Weights of a small transformer language model.
Size: 11 layers, width 224, MLP 576 SwiGLU, vocabulary 2048.
Architecture: RMSNorm before each block, rotary positions, untied embeddings, capped logits.
Training: a variant of Adam for these matrices, 327M tokens, 4995 steps.
Each number is 128 + 24 x the weight over its row's rms, rounded and kept within 0 to 255. Layers, rows and columns count from 0. Numbers have three digits each. The size before them is the row's rms in percent of the matrix's.

# down: layer 7 MLP down (transposed), 576x224, rms 0.0477, rows 201-219, columns 0-111
# gate: layer 7 MLP gate, 576x224, rms 0.0477, rows 202-220, columns 0-111
# up: layer 7 MLP up, 576x224, rms 0.0477, rows 202-219, columns 0-111
down201 100:149113092146115127131126124152156108115109139156134074109106147130113101127140143070094102120121131121153152112105122150143158156083087161134107088115150115111048110121121109130166118130123106129128184177131133148096149149133089112136093111149152118127122102120122094147085118131193134120176134143106136122133140091111116182116183116130
gate202 084:123134197138147122132147116149090145124120097118136132141145166176114104163163146100123126126138134140146160090101104127163127133137108158148122110119123150176151121112136173079162099141119148104209098141116195087119137173096135094140124173160106123144161110169119146162134098162129116115100103125141130134150145156143137152158088124137
up202 094:163127115064122149125123141117084152121128129142067108162150140139165094095093074143091076132168104142138090119107145133103127114119143159113148126145065141133135125116093170146129134138124145126094161139141076107121137126168110088090141125120147116138163136091100137149131143161131133109124088138145146116114122166111152119128122123096
down202 095:146129108154124127138126109101125118115134101080122098141159106142104108106155131127134144079105131141092089133157121093132117100125099162122155140132127170171119120154150126140141116142133131136160136180149088153167109168151123129077124120149081117097170115177118134193132183119116118122121102151103141164141136055121192153143139129181
gate203 108:134141132100134142106106087127175168202102112142119102102122116100115148144097129105117087106087141167118145126134140120136106132132111105131113155120154151171146130094135114166102093087145139119129108141156151178135114067117094097103197129128102120086130177134097111140122131175115147102135130092125113104125139110148147171089130103095
up203 101:151100112117159125163098086157111119097149157189119094144093138145134172144132116104108118159106106145153133129105115112149079157117131129152132153181112127129128148137156133151118126182153071125097147142145067130142120087147099126064110114131136113105110133190126120153125089140130114100126105139115103091147152104107134106128107134096
down203 104:108107162148128117158157112139122128166148121098115115139146117110138151107102110141148153139124163099138133091146096171087154103128164170133145112118138137140153103160134126127116095129124104122146134096169129116106135131179129141135157091098072139207130133084094094169108148131102165143127156084136145140124151100130140123133095137157
gate204 093:111131115131112136110130132074114115121115103115148075149129111115110078113133118106104115113160158164129129081132112165104146173142108153111105166106143157123143128120133083087119134102123094095163068142094143144100142102152116143137166110155154116122147104071139153118158160104122107105146134139131140121117091060140119147101137088158
up204 100:148148086129123099107144125126143171175127138147150120134143119163184087119113130119111106184147130139099127061092127123145158146121148113149148115136137116104113109111127141118147152134099091087117112121108134178103118168131149156199097125150121144126130128160123140107128102071118098158138148142137151112123133062122141163084095125141
down204 100:157121142130138092115085096090142163097111195105130097120133077115128110133185142033130112132084154131123144127143099132144122102113114134146133131085126130113124107121131156113108105153156151158148121113168141147127084154110103148131119135170106107107156140114146158141079091108112097132120118120120134130171149136114174091153164128137
gate205 099:113134111085112108119123171128134137145111139114129111120125148153116159118097123149105159177131141155154121156157107144166144113154115152144120181145172109138113100128091160112100089147097118112155090110148105114115156140118156121119135125127126168170100118100127084131106136088150138146100154121141139131175140185181145150141148134136
up205 099:116151156156120113108147160173061132108124119090119128096093110108105105128123110130155119087085110088123124154133137133091099180132134126130131151061086089078098143096152143143143144118156143148119103126131141124131093164113138130135130147144101116119148115107139129121141108116116077094137125100118101106104132131155115112121128143141
down205 098:141140103114104128145157132153146109125097155160092149149128139113156109133126159083123165148143104111139188115115134096133105114118165139128123132124121144103101114108110145144155144128100107140146172138133076153152147131139116129108103139118132111094146159147121092155141172099148141104153090118032156177145128116095121134124139162105
gate206 078:118131169108151124135094063098145156144118112116146122113164100113089150116138122088155091117186103141086134142126101108120141139116114131149090165112151127110173123114190150129161107114114121122142109162125165082151069185126162136120154174118105111108132125120154124170129164164134121126113143151110167118125108112158117134129177133113
up206 096:076174155136173158141095110135106129142114114120099149142121085131120148138134138176154075157183126088097122164160130119127175170117127173163118141127145131101157127133150111125159139122138142134197126129117117094136149115155154135133082120098144144108118132115103153174157087129118182152134125125150150131135114134107105128132168139091
down206 098:126157129137114127127136133125107080173127143170138131108139149110176109149146124132161128116140148104143110148142135124138122102143115143155114089079132095136127130134116136144143141143162090118161110057104075098120127133151134130139116134091123118152110141138112173108108120131145095126139134102126094115083120171129120075135111112127
gate207 081:112116119103077105168102103101140164151110139137151134077116151185120168137126110105090133144198117188121113124158127118116114157154161120098139129169131135138164178120142097156164138169160152127088134128083110129148130110085109115088112109122130131101138092143123112153134153106127126140140170106098159134123088111141142119137129115134
up207 093:136117173123167134149141176146103149116161190092199120132148152123162132101162088140119133140160147143127137141143118165124123135149116131115124101145156118099093122108102149147151166191142138119132126125175164152148108123162106149106125079165158171076098122160156076155163132082150112152132146116172117103117131137139096110139128117091
down207 089:117129147151130114117129145109156147151144133142079107093102143133145132105144120103126131156143144118128095157145136076155115118142138165116166125100121122082156123111107130105124160095112085122135125098115108129147158117158119111135070114067172105135150132167125133089152141114114163118157130077165110154130133159101132116092156137128
gate208 099:125146150166144154150135119074112120115134105134143135126144144128131125180161160079164130053123137121093125143133109139121101147109096144161100134126100164126134125088145146163114117083147128159122157124130156123121109145120127139082137143141116122105108125162124136128083140124104139120118088102105095130168125114112148151167149132115
up208 101:123102148100105081127103124117162113135128156122105155127105099107151118136105098075117106153147085142147132103111115148149153111110117106116106117099152147180124093158091108101138142113124101103081100183124112121143138129157099157155174135109161103111124141123131100114066125160079138130140087115129131124150152157121146093140109109121
down208 104:183144128154112091139146112129166167071142135158186098140112119122085115066166120108099115119131123163142138114160123107139142112102117146124120121144130134121146118161145119157140161127145155115138138162156123130131132113118133095078154153096150106077156088108118089121096126150109108112124142143129138150149127105125101149121138149153
gate209 080:123101118168173154147118140122163126127119129137074128112164166107124124094108089139092109116132151115142140108143089131124171112183140093074136124060107124138128099120101113103155134133150130103141131105128131097139133154093173105116165130135147120151095120172125052138148126155108113089105124126150091126141112132110119159145128128102
up209 092:106097131129167147142141100141148084089096135120146125108129148134125142153098104117119080132143107099137081181130096123150127123186137137124147154100168102115128082144107124131125189123128154111149125122101129121111141118091158074118133129134156124132140117181129075138142123112151055133110119156131140112131116153146118141154145149152
down209 086:120121145102132109129145143138166115152147172162139118122089132134183079174113127175116148120116157133112135147130171145152093135127122125116075125120103068090113153105121156106149134114122096163117083102125108142090139110131115093157100145094182097150149129122135114112126134101114151130136112079116130115109120142109130098127138086112
gate210 108:101181161087111137084152133105099134150097125163076115087147091114154160155156127124160147145132118103146094161115133180160129199158143160106152110130133119118107090108137125162084127113126125143101155130090149139119153154099105193102131143101113147106137151127098092087127102151141110127121114143120127143121121151154103086105167145121
up210 104:132112107138122108174103083139162137149152100116100096179122172139107143111144157140156138122129158112146120112156126150120104118164143135101128071096113135138136087125144082092123143128124160147132145094130121136167091077150112127101151097129149136128111110118151124129097119150063138136121112126178151104151160149141129144149143151111
down210 105:131147141155124141132129116104132155137123173092090089180105102122142126118143125152102122139107095149157129109094153092141097145101143081175106118164140098123128134169116163130157094137087103124089133096144139123135122149128115111147126170156141148144192104171092152114142141158115118099101133124101166140070096123148114125147123130116
gate211 105:137144117125154129118095130119124139133097150128130165119157137138141150132178093132082166109177134143136103106148107133136140160125144165148093152134157127120124086149127087141108136160141159117129177135124127149101120130134164119152094149107152089134087136125105125118131150124135094151112138128113121133159124114167155162114150109148
up211 101:157090151103154075169139105125094116109157111129109140097134152143161144096147153075117142104162089129088134129132119125149109070113140110160093146128126141144122124120147157101148162109125126160091092150150120147118133180147077144136125150143096122119153133100124182121141138145159126128113131114122093121140111114113109105139121123135
down211 100:140144124138107129135119132116165110125159136138085179130144111140135114117131109011133137097139126105165113084127171182126141166103081112133127118134123120104113150116089129155105107116141129144123102148119118125112097118114137131160153110129097106157118112143143136126120126103134136160115140115103127065123150115143102130110147151097
gate212 095:109139125104094145153145116095127107131101139125179145113116121152146111170154085126134103096133148145121150161117121143125117083147155124089110103105108093106129143145180085150100096107128151161105083114128099142163112122123101142105110094126107176154100090118119115135122103115161122139093100086087145120136089152160122136141098168159
up212 098:134132120130147120137119066124125091145067117128108126094107154132110115122105119136176128128122151147102143165121155102118163125100144166077074121067149110135126143155140116115145094108102163156186097114159146141142131141134092152138090135133151132097134134100120119128146116124132171124138121117106078104136145178174097150119098158158
down212 098:125134138125122151104126127146141130155139088115071131077145091105103102090121106089105128113133087127148182118117121120155138109137132174130113143106136121119153133160116126146139171151110095081154139110141108101127124117127117126143113131122121146117155113173134162097141121107094160092066121110117114168162146161113147146138145117111
gate213 105:118155112107114121141116116161105133147167139133124157148108139102134131143127115139150140123166165129095147155173157137143097088102119125134115115121144116178121127145140091088149131137165088123121122143127089145129104169125133117114102117081095087116170120107147100118172118112074146100140105117142125106135139097132113124141158142117
up213 103:146099120116090057138175104131097120115129094150123112154177046088143095090124149139106109111139120151130125127126120183135147141131128118143123120133137128113128120067136108139144122090087101148095160122170138117133086146144128137109130121149127152133107156129139082109113127153142135162143144111108141138140144137113120094149121115146
down213 101:149137130098102114088151109056073130141134167128172149113152118109135115132154098136140127129136119135131105162122127141119117162114110116115120113100139179103128083147114120095161088139136110151118150107061115132148096134134108156161140144133139072109104142119127137123174152137101122124157151129122167169117112126157110126111104162122
gate214 089:112168147132141122114163146131157100135117124131131093147161129167141145155119123109118109165164154136130129125136141119183130140144095123166144100156121129144120132153114167197100123123128148131112142124113156127134146122092137140135159139163131156118098146184109107121101131114090115139165147132045122144117150105143154085169117176085
up214 094:165092095153129175119102113120100147117118106108117208135119097078121076112149134112124133107117106130118114094103126153155091134204134100130142159150156138172152128112126096095152119131124124148125107110106096093129121138157108137144139137124134109149144130110135132126145146082112148103096107143138128135136161161114132143083115090107
down214 099:158104118128126155128109100139162099141158124117109164123117095137159125127092128109124148128147135144118110100114151116121110139173088107139137163114147134174148179144094121141120180085132163127116096074115140127135127134125160145140144126132111150129142162143128091124135112118152081092088141141120124149163148121139118099116117117096
gate215 094:143149121142122153147117131057120111121105108111106152154106135129095137111155144128136145154141138148134129154139140104126092124141116147110090162156177096113088134102130101144154104098111143147132146106146118122125075100138127129131137120155121129156114135143141088155119131137138131104101138121140101086158078105130129105147160132154
up215 104:099103158123114088150142145169145117138168102111108127154140143087139106166110118128146094108104134119127118135135112139112149161144112100134138126103131159089167145111128132168144153124111105135162119093151102123102159129115076154080100134165105134126107140108152142121125145116178143141126144088122103155129145158089097124101118093076
down215 097:116117144106113095144142135163093124125115139100165175131181173130186117157178131068127139066138178148131140186161126136096126113102142124137114121125145124140151149119116114174129126154111113140100132118126148130120123097134142108130113112147114133135130111135145147125120137123121080144136076102019184092062122080117135099109123105102
gate216 093:173090118113131153122157143172114169119112132105094127120101106122124077121082106105161121119109080129133102140138162149123170136114139134145137139145143120128092097105131134141126101114156107123142115160130080127128134111116136107152139168169111112172129100107156092141138111109122132116125081136137110139146157136112106145105079129128
up216 093:182151115100115144110133098090149144146085140153108147148107132180119132131131138126123135136102096104101123106121133113115121125078088196099113150171114080116083149165123150165114133174148111101108112129126100090076117131113113174126122077082127166080126153137105114085125129176141124114085136111094160103115107131101149162136117107138
down216 096:197086156106156148143098130157107146148119129153147108114124200149107098115106136147118133126093150120125157116136099129118121127115147147130089132118155120164090121140120096189153121175108098112111123158102136118123127109110114116160139128090135138146135137140138123104100139125137136118148126112093133110084131148135128103124139128161
gate217 107:146101153117123096121091140112090137147134111096162139146107121103154062135103121110164107126115141099106139100144125120134181115150123083160141090145108105160112104087155143084117116139173181171135107094148126113128130182156132162152122154127118146138142130129123122142134155111136135132074160135117110106143160121123117155103089149130
up217 102:129143120097142146099139147118116171135078169095139139125142140127140140104154154116140142121139131139124129146104108107129124122080139102158145111152152120155157100130090125072113123155169113133124126108174164135112062104159112104166155159139159063123129199146108158102130139137054127115151154109127143124120086144121103108139157150098
down217 103:132107141103107144171112123106090080128088110106143140151102095095143088132126088108157117111105152119118164164132123151146132125146133106136153152146111130147132137150120093088134152134102133162093165119151139153131133140168120165178126151168152072142111101103133109145126113107102135165099096110124100131185120138118074150129121097109
gate218 110:143094107122142147099125124173083154157142128138171172174127099118154069126123131115065141130139155139137103191129140108134119124108083112112167106143119168131102109106136168122098146109108125134141138142089131098135115103114091107133146109150154163093120120115104104105103095127101103124151136147110105153142138144132088108106149079136
up218 104:132132114128123161116083157111119122162134137133144089113083165108119129107153132148141149154133109096099123122135133156125151100127122117134137154150127071145122110127129118165098134196154158089119144097177118148131150133142114111140085117121129135132173131174186145162149170097126164106115113140136121107121114094120101105119083165134
down218 103:147112116119190128122111139155115068101156137122145132146123180133139144136152152152105093121105133159110099105108134112136067143120145125130124137146158132135124096131106132127134138132102121107138126124097143146148123152112104173119129120125143109162111128119115115120142130141157125129124102119131129135140113108134140146097106093137
gate219 109:162144159150114160087122143110145082123126149095154171128101122107123144137113144112154157075091118124097094154107163147141113123129105082150126151100131176142101115170119156147142140124085110152143118097114135111125119130124137128118182179112125131106155165098111118113083154174132143115143109124125155129127146135118123138166122144079
up219 104:133126121104138074075096143184141146129136148144144130163125120119128140151096107125142093153155110155118147141131104141097160172109116166113111172114126134101108145142063181119135110113108120120143133097126133117125127153105148104164138109144106166136147089122118152110140135095138103133163130165114089104119110108078106127104107169121
down219 104:103155151117156118102113095157113139114080144126130111130127139165119096147115129097135097104140112136112137163100088155097126113111152144082091142133135120138142142117081141121121148149123121154104092122155117164141115102115133149105141125107088116154109139162110106071135140157108138196111134091141095144121072135174155144123121122112
gate220 099:130097121105141126130154118122148152117094153107133126131140124140142161144158115118116096088138124099130167151152142130133160058115090098135114142123175119137133161116129149136144110128181147129087073113119153142092130153129119083119113119124123075130166122160108129084118111128149118153133127130096130114112128108101117150133105137148